config.toml
n_layer = 13
d_model = 320
n_head = 10
n_kv_head = 10
head_dim = 32
d_mlp = 832
vocab_size = 25346
activation = "swiglu"
norm = "rmsnorm"
norm_place = "pre"
norm_eps = 1e-06
positions = "rope"
rope_base = 3910.0
rope_fraction = 0.75
qk_norm = false
attn_scale = 0.177
bias = "none"
tie_embeddings = false
parallel_block = false
init = "normal"
init_std_qkv = 0.0286
init_std_o = 0.0
init_std_up = 0.0286
init_std_down = 0.0
optimizer = "soap_variant"
lr = 0.00712
beta1 = 0.95
beta2 = 0.95
weight_decay = 0.098
lr_head = 0.00819
grad_clip = 1.0
warmup_steps = 200
schedule = "wsd"
decay_fraction = 1.0
decay_shape = "pow"
final_lr_fraction = 0.02
batch_tokens = 131072
seq_len = 1024
doc_mask = true
train_tokens = 381000000
steps = 2907
dataset = "wikipedia_en"
Each number is 500 + 50 x the weight over the matrix's rms, rounded and kept within 0 to 999. Layers, rows and columns count from 0. Numbers have three digits each.

# gate: layer 10 MLP gate, 832x320, rms 0.135, rows 86-140, columns 240-319
# up: layer 10 MLP up, 832x320, rms 0.137, rows 86-139, columns 240-319
# down: layer 10 MLP down (transposed), 832x320, rms 0.131, rows 86-139, columns 240-319
gate86:442518517426462525389570487560499432528502558510535451543518443480390438425500502503499509501456521482505564455462418519496495460417607545542486555516455500555427473598538515532508478438439518567506515542446533503458426503500477496486533498
up86:539546485539582477503507511523545603510456478583559514465451361456544425502571468496548564500582510505580424489456581388493496470567553390566568438584533542476451488548465522517586500555503498565396482409425410406570485491519453492505535553
down86:459532486478538491415448503431511518433447461508473511444537468400429596453437516443517457500366473454458539495501506544428472508532519556481468442544434621583535534428487506528581472473581493517426532577482515528502478512432609464497453513
gate87:548512568465574473574516525582516500458462451538595442507457567532552546528393526518474508500452504463501463500482512502490535500590367446456565467506545436550535447586583585465438545618507549514463476578464513511491510440527529519488416447
up87:515504567389459418509545529413535568480543567491522525501537493465492434468497479532439572523479506495533487501452483438452525529542474540536496477425470520571449489549568460467523516462550439521537413531483478525490535525437469570501460554
down87:416491527356485472494498509606464510557445470561430533542478571475518547459565500507438599462482470478532534523526473509492498522451447516513424451517494562507553496434461467571444462423464489440437504526486524526517489440513543551503505478
gate88:562537541544524538505407509589496520504452486478437542459497487460570530487395527444476553587507465545608397512494485453468493549510569591425436513606474585439468553463540490507567557481576529484583478558574468553459474568444444514445513464
up88:512517500456578534484561492464522513549455458534552486384542638408561474403507529526473512476505521456480462479413539519533491471512506508517528510440498485460435470434489527527483499508597556482516419488486406459405524561493499515527520523
down88:428504473464432514490411385466539517507496539447401503525467405501483488503496463489428464518531587496475430555566473566534490482477463553510509429567497548529456421518526543443551599552464556520511520503441539507508613421514624502481444474
gate89:378383434605502526481531507611491527527512427529490485485532522437461528511500504532530516501527464479522488487478520494416448556506595533535520416503551441503507473476488549456538523493500536493495517489576485515428563460520512494561513502
up89:531472458420481546491540424524510513436566577483497484572486510526514474530505486449570517534488495536387532559529591480445548502496500476485482481479441486490552495596543412426523462488514393495513488522516584454479459412472553466444534478
down89:592486546509536508488467402394482488470408543482538498560496415538473492464429510501514535612523507549568487436500504433526511489567463468462588489412526502497558497462573484494558464460475523430512543586405435497454504504539534585546558528
gate90:496404513471519438464558460529474537511473429454486629597467517492515597536442475536519498513444479436478475488557465466443495485468416570503612407523469441566498486496511536541446517417600534447445512445510472487460525514538465502516361561
up90:558556410512453558542516437414526412504432536511479478481534474511516466508478553478453523527522482547582472516479431563375446599516547453465447466473510510455481419508507428404535529400509494497417442498466437481575407488468595481486609439
down90:449498452453476450573511495563543451520417482493540536520465438479487531428540422457481552587483422485508528471476515517534542451523509425482487503554510565543461539542481496396535475468496451499567576547573553484498520518536610487460621490
gate91:464464554536417491530462493383465443515548571466511452466421447509525525419555437609522531541565480478607544475520565451543475492473532404449445462395521561491403526519493537479505490474443455519472422532484528494490504468507526449477537429
up91:517592472464367481528501510472494534465470480462461491496476466578495499495546531560466478604507550452600562486411498455523551519395555474456534478488492571514440597443493466474474481526417439519479463472508548523410551431555559469476569514
down91:342464521626496508430507524554489469541471528459531495527576491506470580566510559536523466555524436527551525506486517520418605485441522490507551541502466474566446507503484511474463660410482538529546587509520582459496514487521577511495464473
gate92:458555396534522480512472468422500486453531600430566507557560475570488530568503538394489468524573503607535498489449505469498495505546512450499475532568515506446495501426517474590592521593543591492528483520570543515437489533451465529509487525
up92:565425558479536435495507509544489477503546567574523496488445438497552442457550444577500501530557505467556492525511507390532483545438491569488538486528475361581558499531474600507415479405396519562450575468471491463637421538473506505493539510
down92:305482456586473441512526420531594425542393527476489420430446506384522523481559518490536460533446464553443455552478452545511492407514414538510523460491516530517552529474484466477555432423451491561468492444483461492458464454591536469501447477
gate93:413510396484509485472497497597492525563420473504543434483486479539441512511504476437468435444530481479530473419539506439555505498507470464451612613501530567450468492596538452406537398478469538411436503388437397474490532528475464440577480475
up93:535579500484581536583560538480479529560449516464472506454501537503525487521532565435514570603481517492457512530432522469509372467578587445544595455505499529571451524491512540537554458533519471489438608505493511542510469494529504481558553495
down93:501504564538471563502489570474440515488457503416607517574521487494509503452503459608555400373463459482498532495489498469455470469548469480486511517472523514524531420494462506600502507606470538406459480482531470468516459448478481474463390456
gate94:560533483432539503485537445478563506484521543541503551539445517572476460477477445468463497433545497495530541439505421500474536478462420579524517554525450546475522465455449470466517508482512469565491534484615463472451492386522537556513509517
up94:461384593569547522502482580543456538486426495550536466552525465548501519562453555504449607418539496504416492567499516486484451485516508498471496524543508467507464444478506508455525489608475438509528494511488517506506501428438523484497586461
down94:488427455459516425497479450541458521459494378459416542542443508470439565400477495491570542502546483405443521484465552534569419533555509420490526473564538520440487547427554506450438484462417473506492447453618515453532472473458493445481443464
gate95:480457463541423491504473523533439550522435598478464518477480508502449463515507519552515421495514420535507517523523468482549542472515506569470418506464500463484526482483452576491505482492438489527560524495468456521478560488509487478541459513
up95:501611531452550544445530558483459520546427430537418453454441474476462548538481480447485449454484377579564506566487486405525484515539522523493488496518481543631386513499519510463436529482528460447509604488415515423468520537421521452479450507
down95:368504492517487561482479542483413594450503442518439461513439501470597541492507441465517499390540599569594525563474537466433521612499484500614513464557616417402431542511448489478482533559505439550534585524505508512495431400450506494477448480
gate96:465528480469522464476513476407468427627480438580464401496419403526476468464494471451511525564409506482458436486464489490469559561508446481541492492534418443518561461509494517561572541446485550470464473563445487634510540540626474446503438419
up96:449477432460557586455476500461489533473508438458538536453477505455425503516525613540510506521497383546561630476544413452531474488584545512533466434445498467525511481449473539491409438493627465480449430499536534494532466508447494472460576519
down96:439469516577463447457508500533499443410512535592421407536516461554430452499467441525546507478512528511485478469499518493523512444460503420564614474562556473500555519460649492485516508595452490404502421568419482415531443520490427557507485465
gate97:488533393447526554526516489448474534519474585455518536480451426461497467558481423520409402433464564441527525603512521510514432463431536518412540475477458608561513430473502522468480490559440487477542514506485552479551491544490512546507418489
up97:535481442577562456404457469510550466486464381627585462512610522541518493445504528485556554516507538572515474539509496409432578483449429482493491551512527448536582522460452446532623595429408473445502497505413485457441517482519464463459458582
down97:614486487527501488452458521454519503536605529470564514504416479533524393558453461520468510604533396439523449454446554513589489470551529565386489460525490534559491496461476439451522436575496440439489568479496461541488463550483482528537546510
gate98:507487593490609537510473453510530481513574415509533553486510427548509429526544421567462527582429543452504525537527534547444488419526539567480535545469436518510459482440531539496462545529420478582463555540533461582513506543418586442508489470
up98:551530466413575507550506543465442503512492497511472507533568549548460510425514567488534487529517386530468458499536488500451528560475464481437572420506546486551541504558530491504529541528537524503562504508497511456496517524446535523529518552
down98:441515565459462504488516453466513489527490469500486523511478509460409458482492528518563535450424555491486601558454443520486531466493441564567530448461503517479444450504554453588454509565472445533469524547476476469503457497519465474410454573
gate99:451520516550523519535482553467482543481531497428577480472605480466469509441492558510506541481541526467460503553513366451540476406444430478545465443472550458420521478525486492431495551536515522586472522519550542485472570502512556548549479505
up99:551483537480497472525589478444579406474519539474408502551484491484450500450562562567466588493475579548503476624490589407503519445490569527435575552482469586518468470537494495457538440498503456440498489530560461489442392527447507598511522476
down99:488520525470448494507486460525374484513507426466460460513498459497439541448524469471574553482516486454454511489468498538564535533555452515575512507465418464550520507484487441436502516485444533435465487419492573522439484611642466503561502559
gate100:398511532480490492496559468514563485480460571543539470503418571580389572501537511481478457495569406534437511546509552523553440477470473500480430464462488487464440496386481430491508482470492551471456533508529530553453513466553538504507541528
up100:459441444450545419452408499487594544478416485513510474428559369516528499454570437594495478523605513462513532480436477416498570524523644536456369516529530530502497489567484509451561506585379494517540499491461470538386475455484483548481483518
down100:513438519444480510422482576505566497543618509399528515518356461552433498382440443592401416497392521471491438379449492451492572507583534471501520561498467527510465663445560477488592480489526467536610556452558477512469546494464470532482445411
gate101:498552516517461463515453513494555450484583514528560525534533516539468543481511534433472418592496587531566490499502454474536507488500480420542503526507548518550601461488538510542469504515521500539427397496500447580488514547598499490446507462
up101:449496477496478462459499493465441500553434536461521473488494425453523506519490469534463478561513422500545411440499514501436622471585473488507559524398529496483573484464530524548551483545524536433500471532458505589576470397606494540569441435
down101:609478534522476548512555514512430462527486513512510470453505423531426516503477442532472510472514599589565472456504455551595446560491492534505499579438558585512506457532510456449515517501567466512477403532572491547553525476505478405533445481
gate102:465538481523558525482451442563491440567434402507595445565529483455433419457532518590516513557485460492462436567521544545559397505549517619504533515476435558532472449525515525447563404429506462602456523519461460477515590451561535445426503560
up102:351545528457460535488577410467507499621468467486521496449532452545626516434483508478431534467479510458417555524502425582522483468504471521550458398493497441537429465466531442461560434478492559529426493483292520518473542440558453551469452495
down102:558484554503513366504516531468477652479491516551454514537477583419533476490484573573522348455527490501504447464569530534526489411493528493452521482520438525518486537409544544487544417432504659443483500375561521444514477532523538503451560413
gate103:431430502502559390484382529506505532525533432532431525568442537500503501546435519466645557490444536587483586535487479534486449500541467503470500461601404622596465596514567567535488540537469455446443488480474484461499533536442492529506538489
up103:378511537497569434516567600423494599423544476569442489541530598488531513570565544445559502479483609490469512548395489500521507456601453435412548475463420528621432563413418498486475489456568589446528453539555517493517530504490557539458515565
down103:438586477454380618453545412578479404489536524522444475478467425460532572556493454544525441565520535407550474475588558507472496471551469553477492472446552465433446435498570443529513457529476506515517528565486525507481448402472575496485486478
gate104:439518406523460494523520552383423556488532578482516437583587493511437454476390483589515496653524511519508357505455460487568483525501451512455496389562473419516505484460509430410462483488475530495474472504516515480542527502554540534532493503
up104:498495510500452605477435500593540441499574415491502531483446521568480454471423510489488448401511447514491559532540419464463522461482535582525521584394396542477473497507597554502537441509519556560524494532500512447445566478454548457511508432
down104:463537424496530421599386458352489483447470483591426409603649432539500465464476469614390435508436528503594514464556514487544468460513469504502513479636487439477482436568530533520480493521486475428445456473465509522483500436587572501504564478
gate105:607446514450339437539554539478459500421495515453512458511613529472531470443427463540542451497472590539485492434557447547555489474526433400523476431573555511546542518576539538499431463563587478518519537511521407388497539512552432571502479534
up105:494511585446472451592488455556523464492564440454505528597464526439519421604531448567540559498575544433472579393558525408459481551490584581519471469555490515450435548507509474492479445573509539518564482511558444580521428504504471457384481455
down105:521571501515469469572586536436480575531501511490513605577413434471499384449447532588518501508474504609542456474585502524531540514514432515489452582563529506497524463522524447422431505479469526552542539503459595484540553502458541630440566599
gate106:548405438493456426467570550562493450565417542445455463489542522506551530418479364531547512516396424445531497436499429477621464503410416528471446466583591414506514510498567647533593462466543470472489556521580460518635556473535501384495572537
up106:537432568543533558484502478511503467610508524433493496391499510681556461483578499459525391435487515504437466446541529517501485517505477527508464432490522427558574512435482625572469450490488361389498510526382452437456484466491522493485528423
down106:446426482502529467411458567507553450514510573409531474467546389530428616477544463447520531470381450484402456557512544570398580484503585546562525498500510523458561552453443463540432531474546517501385591494457510512488461525567488450480466501
gate107:515451440551524446540514456491505594492445581511542463412586532476412482533524522551431501594511476625487548450578557489520478466481498381439468510485513502538497436520450532486582519555638518532533623512543520466397574558490563613516458375
up107:571486434475451519538500455566479457465612528517424463495478554530485479461495608575460591454455535543467462477531599566488474476458469464561469406502441546488532630461521579521567505509431457532529469570467451515509578530547473425497519524
down107:562437442535503525578375506477592388533396460478515415417505492521504503498511508450457442564443483492519459512502550517489556548429507483488461477489488463505523479455522574497582482491453560476472572446589520503442537486640534557568454470
gate108:483576466489545528530479584523391560510442461477502465527597559556502559494571408460499591444401447593382484597530451460502533472494517509434551480585554490474486396492502521481458495517560530473458412585506545526468529470550474453436502569
up108:474478466499503523443515480549510425453500572395471549524395457470567396466368496540537409557558413418611509517510489510532437578447497523512474519432494488454458537581526549447417544507455397483461539464586545510521500561465551529601520433
down108:480500540499500506412460456495566494537493541559534598544506426502533494597492499486467514589574489561482515512553564478587426479500427532576447584502464596517524535540564459514491547547528504449492530398458443548474344541516538530481513423
gate109:559475475499436516504553512518455508580622451527526454501484569527437590526532513457518463463437477483504542502444552431516542519479473485560598460537494576474477516465602462457445415579371544535444494458539523469502467533610566469545552595
up109:458508515588440424557475460473520492500458436520495518525479467520589522498542548503519565527551455498364487505403417474546525422488464520498507518537467494518487462558407485481517462477564461483515576463526573425502478556440521535495459472
down109:382602472453458486528459530512505468429467586501529537514529573397510423477460552459347474445408455578490548491476497529533480552581480443520593423503489528432486512489476500563508535435592492447550571568492407529455529569533468479481578522
gate110:601583523451393583382533441476450478592451461593522504550525556402441463455530496553487497444518560460531505425597464487499512498512514637425548474530547444430524446638449442431574538508579452472562442654569426513492512436496491469513516446
up110:526532447494458464423487535577505396437475535529417547484424405454610527417584450442541476520491339526480459467479501434598485445458591434516481443445501465438563464430509403544507417512521501500496547562492449446510395604490495578466476473
down110:466550462542504512525542443509545474493459472474495569598475621445496541432470445508479460469506512462541475495504446487470511472494497483411428387500498545503516470475519425471483441456423524434483496460528417513485511427506487570529516569
gate111:494511505564489483501458519530605454480532506565459508514483530554487524435580442471510547567528509582488471468529449464506528455633473467517580397560420571569483515467471522524514510480433411530516494523449466504455490486499516434467475437
up111:402406517481470486469525557451539522540495583382533492484487482517427495541476443514420517580453510505537578608452504509498424594556501580546503541554542508459557504497524497460536504378503572464497495492527407546480489495469434462529463484
down111:444376562428582487568542465549501510525540600510606412480525500497526537464493406580485591564476460492545579437415480463570430512554443610452580571577549569623491405583549569485554500420471541583517396581535415483421548485553559455399444438
gate112:458492516498528538415668481515587542518469541510461482533529554427404584474492600600486550490437488459537471607544513562492445493584443496527595486498517484590453512474473617594523569469531489481458405513520517476477505545501594519546516477
up112:581474470473463525531455612524465602462500544481597500505428494593417631512438571550558508471535597580563448371571540460480527467497512540444437642591531508540521468414597517503511471608562509555468492435479515594471498508503455523425475451
down112:614500537546490589482533535552516486466570487584465566491451453558445528522488528509539420474399499539559508542575507545499559492460485387500402462585497503514529570470539451532581414628535474409515529426463579466501547540571455584512542430
gate113:484459436463531471518498432576464565535405525454529518521548496522509444430519504590579545458521534535462609524528418424620504546534465444499507464457521505523460564595383454519505530457411518481444498540522544501490466506477491549498464451
up113:521542575470469385448516457467507475514381470574451569545487456451556589595534462446551486391539517517524530513478405612379525455451491459539441537516517408477491464575455454443501474412577451483504558489567453521515540531484451469496472578
down113:565592498606502529523469512583512465481510480493499421564506527466476595566438470429480559540533504490479450499511470542450528550523608501529416479508581437541426499581547410507451504507478612537524448447488433450478463545503643538557399594
gate114:458479446626444454514364432493560464582482523549452444518467488573468437467476540568550454507532474475531506448570537540535445517580445540480571451430588607482472555563463451532523482646458475488526409554568463541438567534510503444499548431
up114:574512546548395490518447441474516451492399554392524524467470452527393429535414596503538591537508515481551467467532445487459462471510439504549509438502477440470538494533528517520549420496519495432472471517525558492545498444460494503400405447
down114:555551508483449616501440465578464537503472481588494506556485597556427565460472434525567475569475535455477472513480536527537536566527469527503495472460482417561464460555493578459511477470540503454555554473453547537535446508497465587484460482
gate115:466542553481559510579475463521503529516555501435484547468642532450515489530520477537436498558495527484599506510436538507435532542442603438413513519545501504570567527537543415522523466446506478572558517598463463501514533524551586507551503534
up115:462489441500519629559472473543489505425462564471505464478535563510491425540600433490467426547627505566551442547471492476466530520525509530484471519446497493567532486527534478539547465459547405474566534516505451524510492501528533502540583598
down115:386567480533429458535418555426588434520458436485522483366480535492514534440517517548492495498518461475453535457457490519468541556494528589500435510480520434476471571498451518639519484644493458523556562473541480518536516504492434385595431505
gate116:415515465440522512552487456437472510487524456500436462523491550434497533472483427427447495523541507472493476476526493465486527552494511489392589427519534509468585523495484533510552478434452477450448521542421453475498558435468511479547500592
up116:538583488503483496510532543513541459586492455492576532510438529493514523537518494536421483499536487543481510516469558501532493435472575521585450504476477440519543555457483598452459524532545541644495528480556546514614424490479478520486525492
down116:492536519542478553446456478478471449486577590471501504501562509456500519540500495537491441473474530530560383484434513460488525503472513430554494483488517492525443461502487415529473471517502479500536503477494495480455505510501479508530505541
gate117:527533422543538471564517460410466542558590555502466452473549528489530540459561514566498522499492522524491509495514495412506491513539507485459506571493518482565539473475527564523561454515468468551548527616533568503554497469573512414473516535
up117:533518539505491563460475486462487520580458389497514461569397491557484529477459473505448446555442474573437455518525505554431382528517489497538541529414432474439536488591399455471412560504415399531446514518601499535465516464486581535496634478
down117:426532543488483444489437518522457531524546521500481573418461555506520459572512534454433496531453388449444528496560439489473546527499512466486424520502508481573473624495496488466518562512541535534517512511535544516519574623438533486606470500
gate118:521530537494545523587432491507504463543529538558509471468588445488554501508513555533478454435496555497485572453451486517545504437486458554442500557499424484549464397596431495542497532424559532443531480467475502390584453554555455472442535484
up118:538522460447453520461489592596543527481369506482572445430526538549440527558499510532581547576547516516452541587517509449431435499427506539555490541474430429466558550420615458471499617482478496514496560522530544505524518465488483507512499529
down118:521457457471497498597483440558484501515471500446493479471401569516475580397538498544489516399528553465502544495471557428425500455539494569536482525549473486482427509555393425547509517524541487535476519468507446571476556532578444543540462579
gate119:602488503492477551542491472548512492457466540533493501548491524581539586431501498494481481464424532504518463453483516529458506506508503505509492488467457518569535449540444463492496530494489564512506484424504397472541491427462513470488539515
up119:475559500539599508467484395465538483458536496558522556542517531482477460623507448489443417515537537502513462519525525504460528569563492555448502499533591538454408534528441430505499499511511562426480502567553545549576470618493589500487458505
down119:483590517494465483559460448542439417538391561421531441479460578456495538482461416507519489482478414465458439468469489535565548549517524457447523530355461491561479456524488568459497530506446539527457469480600417584440546503466450467448557432
gate120:491516495466490611473520423460559537459460549442420462485505531501521450525454524578453431464502496521520505505488502480454466451465423505512492549474422465536553415452491509543575550480596623535548454491510564530526607545502523508434480491
up120:543500497555504490439444410560505513582395509503503603485501444527429531557427523528505616592525425533486405485587577445498536513581516538430502520555574575490492422440503463470595547433437512524466467489471501491486441532518545478504548500
down120:406431514451514576619442549455462437534489428450531459459514445622490464521513537506508483545450435495531467492500496548399516546394519417509497567571452515501529517375448509596551465440513510460447490541546547443489560486491498496585509503
gate121:540622429555489472484475430534513480569537468521445469530523599616469480566515452550550412557535488500548573555516484509534475432602493589515535526573486428464480525493486518494511490526446592465553560468504450515484514440551478502509490480
up121:374471503456529507480498470543541503492440487481496553534615485484557520462516577468459546491462409474540469484475471524415464488386519455420520511578551488509496534419429556441441557422588496492529567463488470486525551497472517386489488479
down121:516503417503507387544549498587468571506527554468527510486466459436548530500544447513537535521576511521528482530460585497499470520499477448524540357587534500473491573549411502482479577577436571472524501582474497486479546478506437514387538504
gate122:427487451478471507540548420441386491520402526486525389479456433406491565458575424511514502436532503538622532579534490440454438525502535489415430539538475589444528459369546484554630404458529508536524445537517521555495386565457427528446547484
up122:583573513499527449524429458539553498582484567457473458462503421479536490408561493507527558443489511498469483539507551569401474544517400442496525457538555515417481456530455474552563489587526605462506597541490575643575494614512480534470515513
down122:480500663495534480530382508475535519536470490462521450425567516568481492387493488557487507574518504411412482543463462524485394537532459470516556442492390438522490511555496477538383571589483446475509515447416433573552552511519501500508429431
gate123:523456376544489576402580560384550540476603492485579421502533596435524486456543520487568564423370566508507461517474412449480558554575415561504437476595532503632592546567455491543555459522529575525505395535491406473398528618452497472503458503
up123:407509400508440621447525467521517549436552447494552518518514531493492538414498519519494442583453452579588543587506379487541426496575579541436497515514497446482414448557459374538520495520448551457513452532598470565485500535453403414591471482
down123:536496566533387410405484524381523482556528547569510429531483460448471394462470553534433469554441476505456578462484542542516544392651460558485520469442527463506492501586588456441510464455469479474581523586507535565501524570365561428522520624
gate124:463442448496473572409495590461505544489521444502514551493445531430479518487478471513440439526445512485453478493513553504517489521541442551518599571527508518476557493428457562533528545524511510494587557550531418456475454479497538549572510498
up124:510496441497448544504394468537488549484528516463503470436542471482498493516569445437357535557526560562517491436429493437586506600556534451398524599504416515450477463460468410526507468507517426490382595491504457517437509541475543537481511512
down124:237511472469465479529555411522469487535465494478462505478484527488528519514561472489465479466566540476544519523510466511500438490504518465464480504385516484489533428560397397573426511510536525539527437510482516522519437605528549446466476478
gate125:445476509463489483516492452510593527606474557501554447461601471466490437510492473589504434487450504528482541463520529513612451546533577501553540416475431382649480398561547452465464516516446493419442511503444483511500498427581440459506544520
up125:318455472512481356540500475505535507483607479504452584456387540632440492569579442433400553494482471497522593448495490472411517564479514454483484461458493483464482489495543458434481426454486487473608537450515559563561522521537552500620491438
down125:509441520523498498485473404390454453453528545460468507502477472495505542545481527398407517435515507452461478498435464482547456424478572525548399483443473517491539525507572441533527546543552514536573499476524579591526459455509416483580496398
gate126:483437482506545599501413563558469469530404530450523473535385523475432486536485516554436399473544507506566524485474557561530462413473476554449528549612480546520523412425539522437547523561507524485406496548482515525453502475555593405525510497
up126:419464467407484560525545536531456506482448537551526511469505410510453459525557427543478494547491444514538564473461514487562508546512515510438481563560528626522510402479554451466493455465431514554495545481513537506507471502488510437551463470
down126:507526561553547556457551490521422604472516480473484500509468559494528561621489540471475590450514432478508443459502546527481455544483509467488492564399481571498452476575510385401474556537488595535538456433457371520475434504443420518355525494
gate127:523496493518561485531532465584471542478531551481544366548515538494555507594583493561585493419578475519619488508431390492523430494432469506453409501540475456591538458526537555514607560562437537536376422377530461462541482469516553457542502425
up127:509425495491497458460491496538439546460521523444416533518561436491526483430569463456463462488398405501416495478551496409555470465448558540429513534557585568453488441575486524470556444460508497475475562516502601516466468523500569429606428568
down127:451531511476587390531553574433466504602506483465480490565475550407485497465373550515434570571469496607602458544531508538470508477479469493483429550567538554501448495549458454381484470490495468545393544559575478502486511479613587519577550516
gate128:446441592487505504570516501504455509409547571527481491544439467514473565550494534579471570489483522513562488549519410515487424535504506457407487655430498481574524540559475453358461537426421560573572566530432513524583518570458520487487473483
up128:478549457460548463552502487480516482465509400455529448497551569567499492487557415514492544463469443487450435456485446436426573496517451414455520433601474461464514449433538502532536558460504550520465448428535511468589451520510510541462553568
down128:599592486458483539389582456498554398498551525604495519460500567438516467495566546476462552575531508559437531505471525481550546527426507577520409405522571528504540416422574482563490431532506396535470475454510478563454502513500512558485508543
gate129:452477510570524467498495532421596535549444571533474451458421522452543469500452495491532469478514513469498520499541489513512562460548520551532440504556519503534401505562457553513566573662503522524563466555548517489461463526489474430482465476
up129:501360550503436552441529465491430522549579524478511581437474538474531557479401508484601492511464432574450521444423478487576428416556554539478498487523496554510520423481482448506463488597534521410476469551507523440426459483523430498472369551
down129:535580460473510600510456493540421479539464545446498470565575501498531501593589579524528539532506467542582449462509569385481461455540504418470484349490528551415582563498514541581434521430545471472523530515480464443494495509518472602594436445
gate130:399420490630539489463477563563478513550604496527471432419475531531502422450436522514501498475499542508450511510500516576497493419522568506555571555474509448522497423468594456473460499570384510510438530538507476439532470465514490460444518471
up130:406481472567475398548473452452483498527489546493507474538528424577528501485437511554496563482514484542530480510491545451549520483486517469491473480513574574577461472515523489519545474587456550552447500459452539458498468458519507494472504538
down130:458480515488437553488420543508581478584513529540537559478573510539502506367594474436555548477505561447482467441485508502384511464548570427451501493554455542433488548456477490621456474543526538524506480495469489530529521542473528511532487433
gate131:491438494489601484453505557460503493462506413575426517421553473460472360427445412521449431449501531549475502598456421567605502555500488610565505583592450557488572523570477551503480427569491498570516398451548480528480512490450509642504447426
up131:561586547520504483542377451492463465516444521535476486527547506469541546488494534487423478524539488487491546500534488622502490527459399456547590565444472384558479470535519469385541550495488533508460519436487480558548541416464368552467465523
down131:422501515588446536554474499513470544484534521461578527507454444580482538522435505529583589525492427577428423405497628482508484446513482468550574442467504482574469508573458568548544487408514457554497461514500543466432472474571556498485550372
gate132:464478425521501559526491502535530533512499494563526519563428470485466541399500472553475467518535572483512492448438475527565442468479483441511393496493517485553405480329539469543518497531582418449492500563504423327485534453574492506493519526
up132:483457519507497549571525480488550499444487524486455549516450480533540551521507478491485533531445436529430429508537520468545571454554457526544553507511434478566461460544494416472452405483594498529487450552545377513608486403527446500444507442
down132:574585567486520488450542503495416525499544525455500569449483523480544597509523401476622506421582456460512573469538509543494487493508480501502445513469572468458580444515585450513466501616518456447517509494497509369405561488451497439580443406
gate133:650508457490512535469526476480542588616482533564481634543496428536472492449471553516485476468476421488490495449496510491483476506499498532498485503556549580526550547563509589504536484475471539507544490547456485460459561517520535469461555523
up133:598477390482509493565522479393471477586471440503565502462426568553470453499486480551457483553496478480474482511455488522401540556551488455464469441496460515428484520448532537549575428468556579434538551564471532491473441548606478532513505485
down133:472476601502522561493513478541438528462472547509505533558474442396492546502459548506487479585501487459544571492510539458580555571578540426513483518491498529504451568504459477414447558553511512480491592483483498493514455485527473528544561506
gate134:464527535598457471444465453432467491378478507525398500520501461481537528560565443444485491454520491510418515498499511543548550551454524466524551497500495534541524414494504440520479656430568493458622462635517412521410463503461542409512529458
up134:433478546544386540414556494439479508494476443503586484478492458523531412508558488433503493543519531515527563508532416525496538478529520430467474588542495508482399477451468515433497550510545522536495537570515537491456481418528556448513439447
down134:511585451490515492465625496520458523502597425495534481517473597491493513420474485507528575417470430468581457538475410498520492518493428453426440507536523481573445524592514554517564420491494464437401463567527569543495481511568530528484521534
gate135:491496536610469428441535552430495466514464463441541508533508508578500646471483452597360518534525473479546444436456508498565441449524427430567523543441603539432535531579488553516497545479482429504544463450543501411519510511575458525575579535
up135:602512499518480530497469440500542507526482471436444532508448496472567564613518489532503602516515576563471542529590502509482577505451460520468459450467407432476486519643558510521570437488441490449547530529484553455621462481400520592456504562
down135:369573462500461486552587497542463490506565434439514531404489484388551517527512573477475550590570515461498527412494589434558590551474525438482554481517515518477518557568427579438474449463443484489404553579525454525518498449482429414426453507
gate136:562511446511451475458448453542497420561441403532439446497530603476478598476474450523510491526483469534501459434486439475528548571477526504496531424516494556493509581482532486452460555585417445390417478483557410524406492567486558551538529538
up136:621501478437491484476508543496486462468509476504576419478592421508361441506528503528434447415497465457566419477481522574513502509504570456480589529524558473494478455483438558523507516536453593494539525434492544443466398485426454546464407593
down136:639485471462582526449470410552462535571484512518439427579422442518389435445526472503517559409520620587564430589543461537395473433487577449423441510469406517576483516514496500493501463442534494557457454440476469504482508412501504519466516528
gate137:490510476524565476544518585422447437485447506477520523486457467477479571546486485435505498550533468434463500517422449489390568537589451596458369420525519537537472526510455498498569408567506477423491447447494451439561462513509472517561466568
up137:536512539504524488525532513503441534514424435475471415495519518506409504471531497406526547424533442475495502536451460453512537573565421621544524505533469478529506482534547457632471495549534475475464552476487361543471518553541461507424516497
down137:393519450414541543460566412512598534577473445491501577440450472477417515432452519534524469630491512533449549533454497523494471503562420560471528466488508508486559523446492533508496510503542496558505510452533552426482506445450574451529485557
gate138:536456507486537538500523396510466458591464575477433462479520548526520515417468507480533526429494528539477485617475531535551474527521450551482422496537516563591477554521461509471460326496547445408453540509440541514493396555543581484461600498
up138:357477570552479527515534463489481555599486587606555410493570465491453476523512501496521498511467484539553503547399495548528360411506504540520478433477470550435476413504535493482498586495533544576531567483490525554516476384455545522544445478
down138:434569515437515532463482486477474546520540490613454547462645469502505436500485529536453484428506471542574540458515542550493435483490484580436583583483451526567589555494458529534476507610469470517577446534446504536473507541535549543564511474
gate139:513469431639524466481493510501427461568536474453477435468484540481385493458516439490487454461461470579522529482478490432408427510420458606484452486510448405484459490408548523455435511450481580453511568453611462520472469540513459532478516419
up139:481526504560424459605497458480471494517535517397468633540419375494371507497481531504450495576522505491516548563567470538499485474494588518552544418443478448466595489590543559514553395440587493570534464569498496571493548466489460498505450472
down139:471507495530535476493506382484506563434502563542507387433422523520537522482464472601493422440523553433479552465442441525564477510483490560488451510458515486435539438549514530508525465468476518496414487545537427503489410543497490535396488603
gate140:460469434461446546516506494545375494533509530465472449568455455465551520503486509545458465425471530515544574542499483461451398508504539533495474429493512560460575531505453525449572547511516426475428483480517493430520437488536521512543422603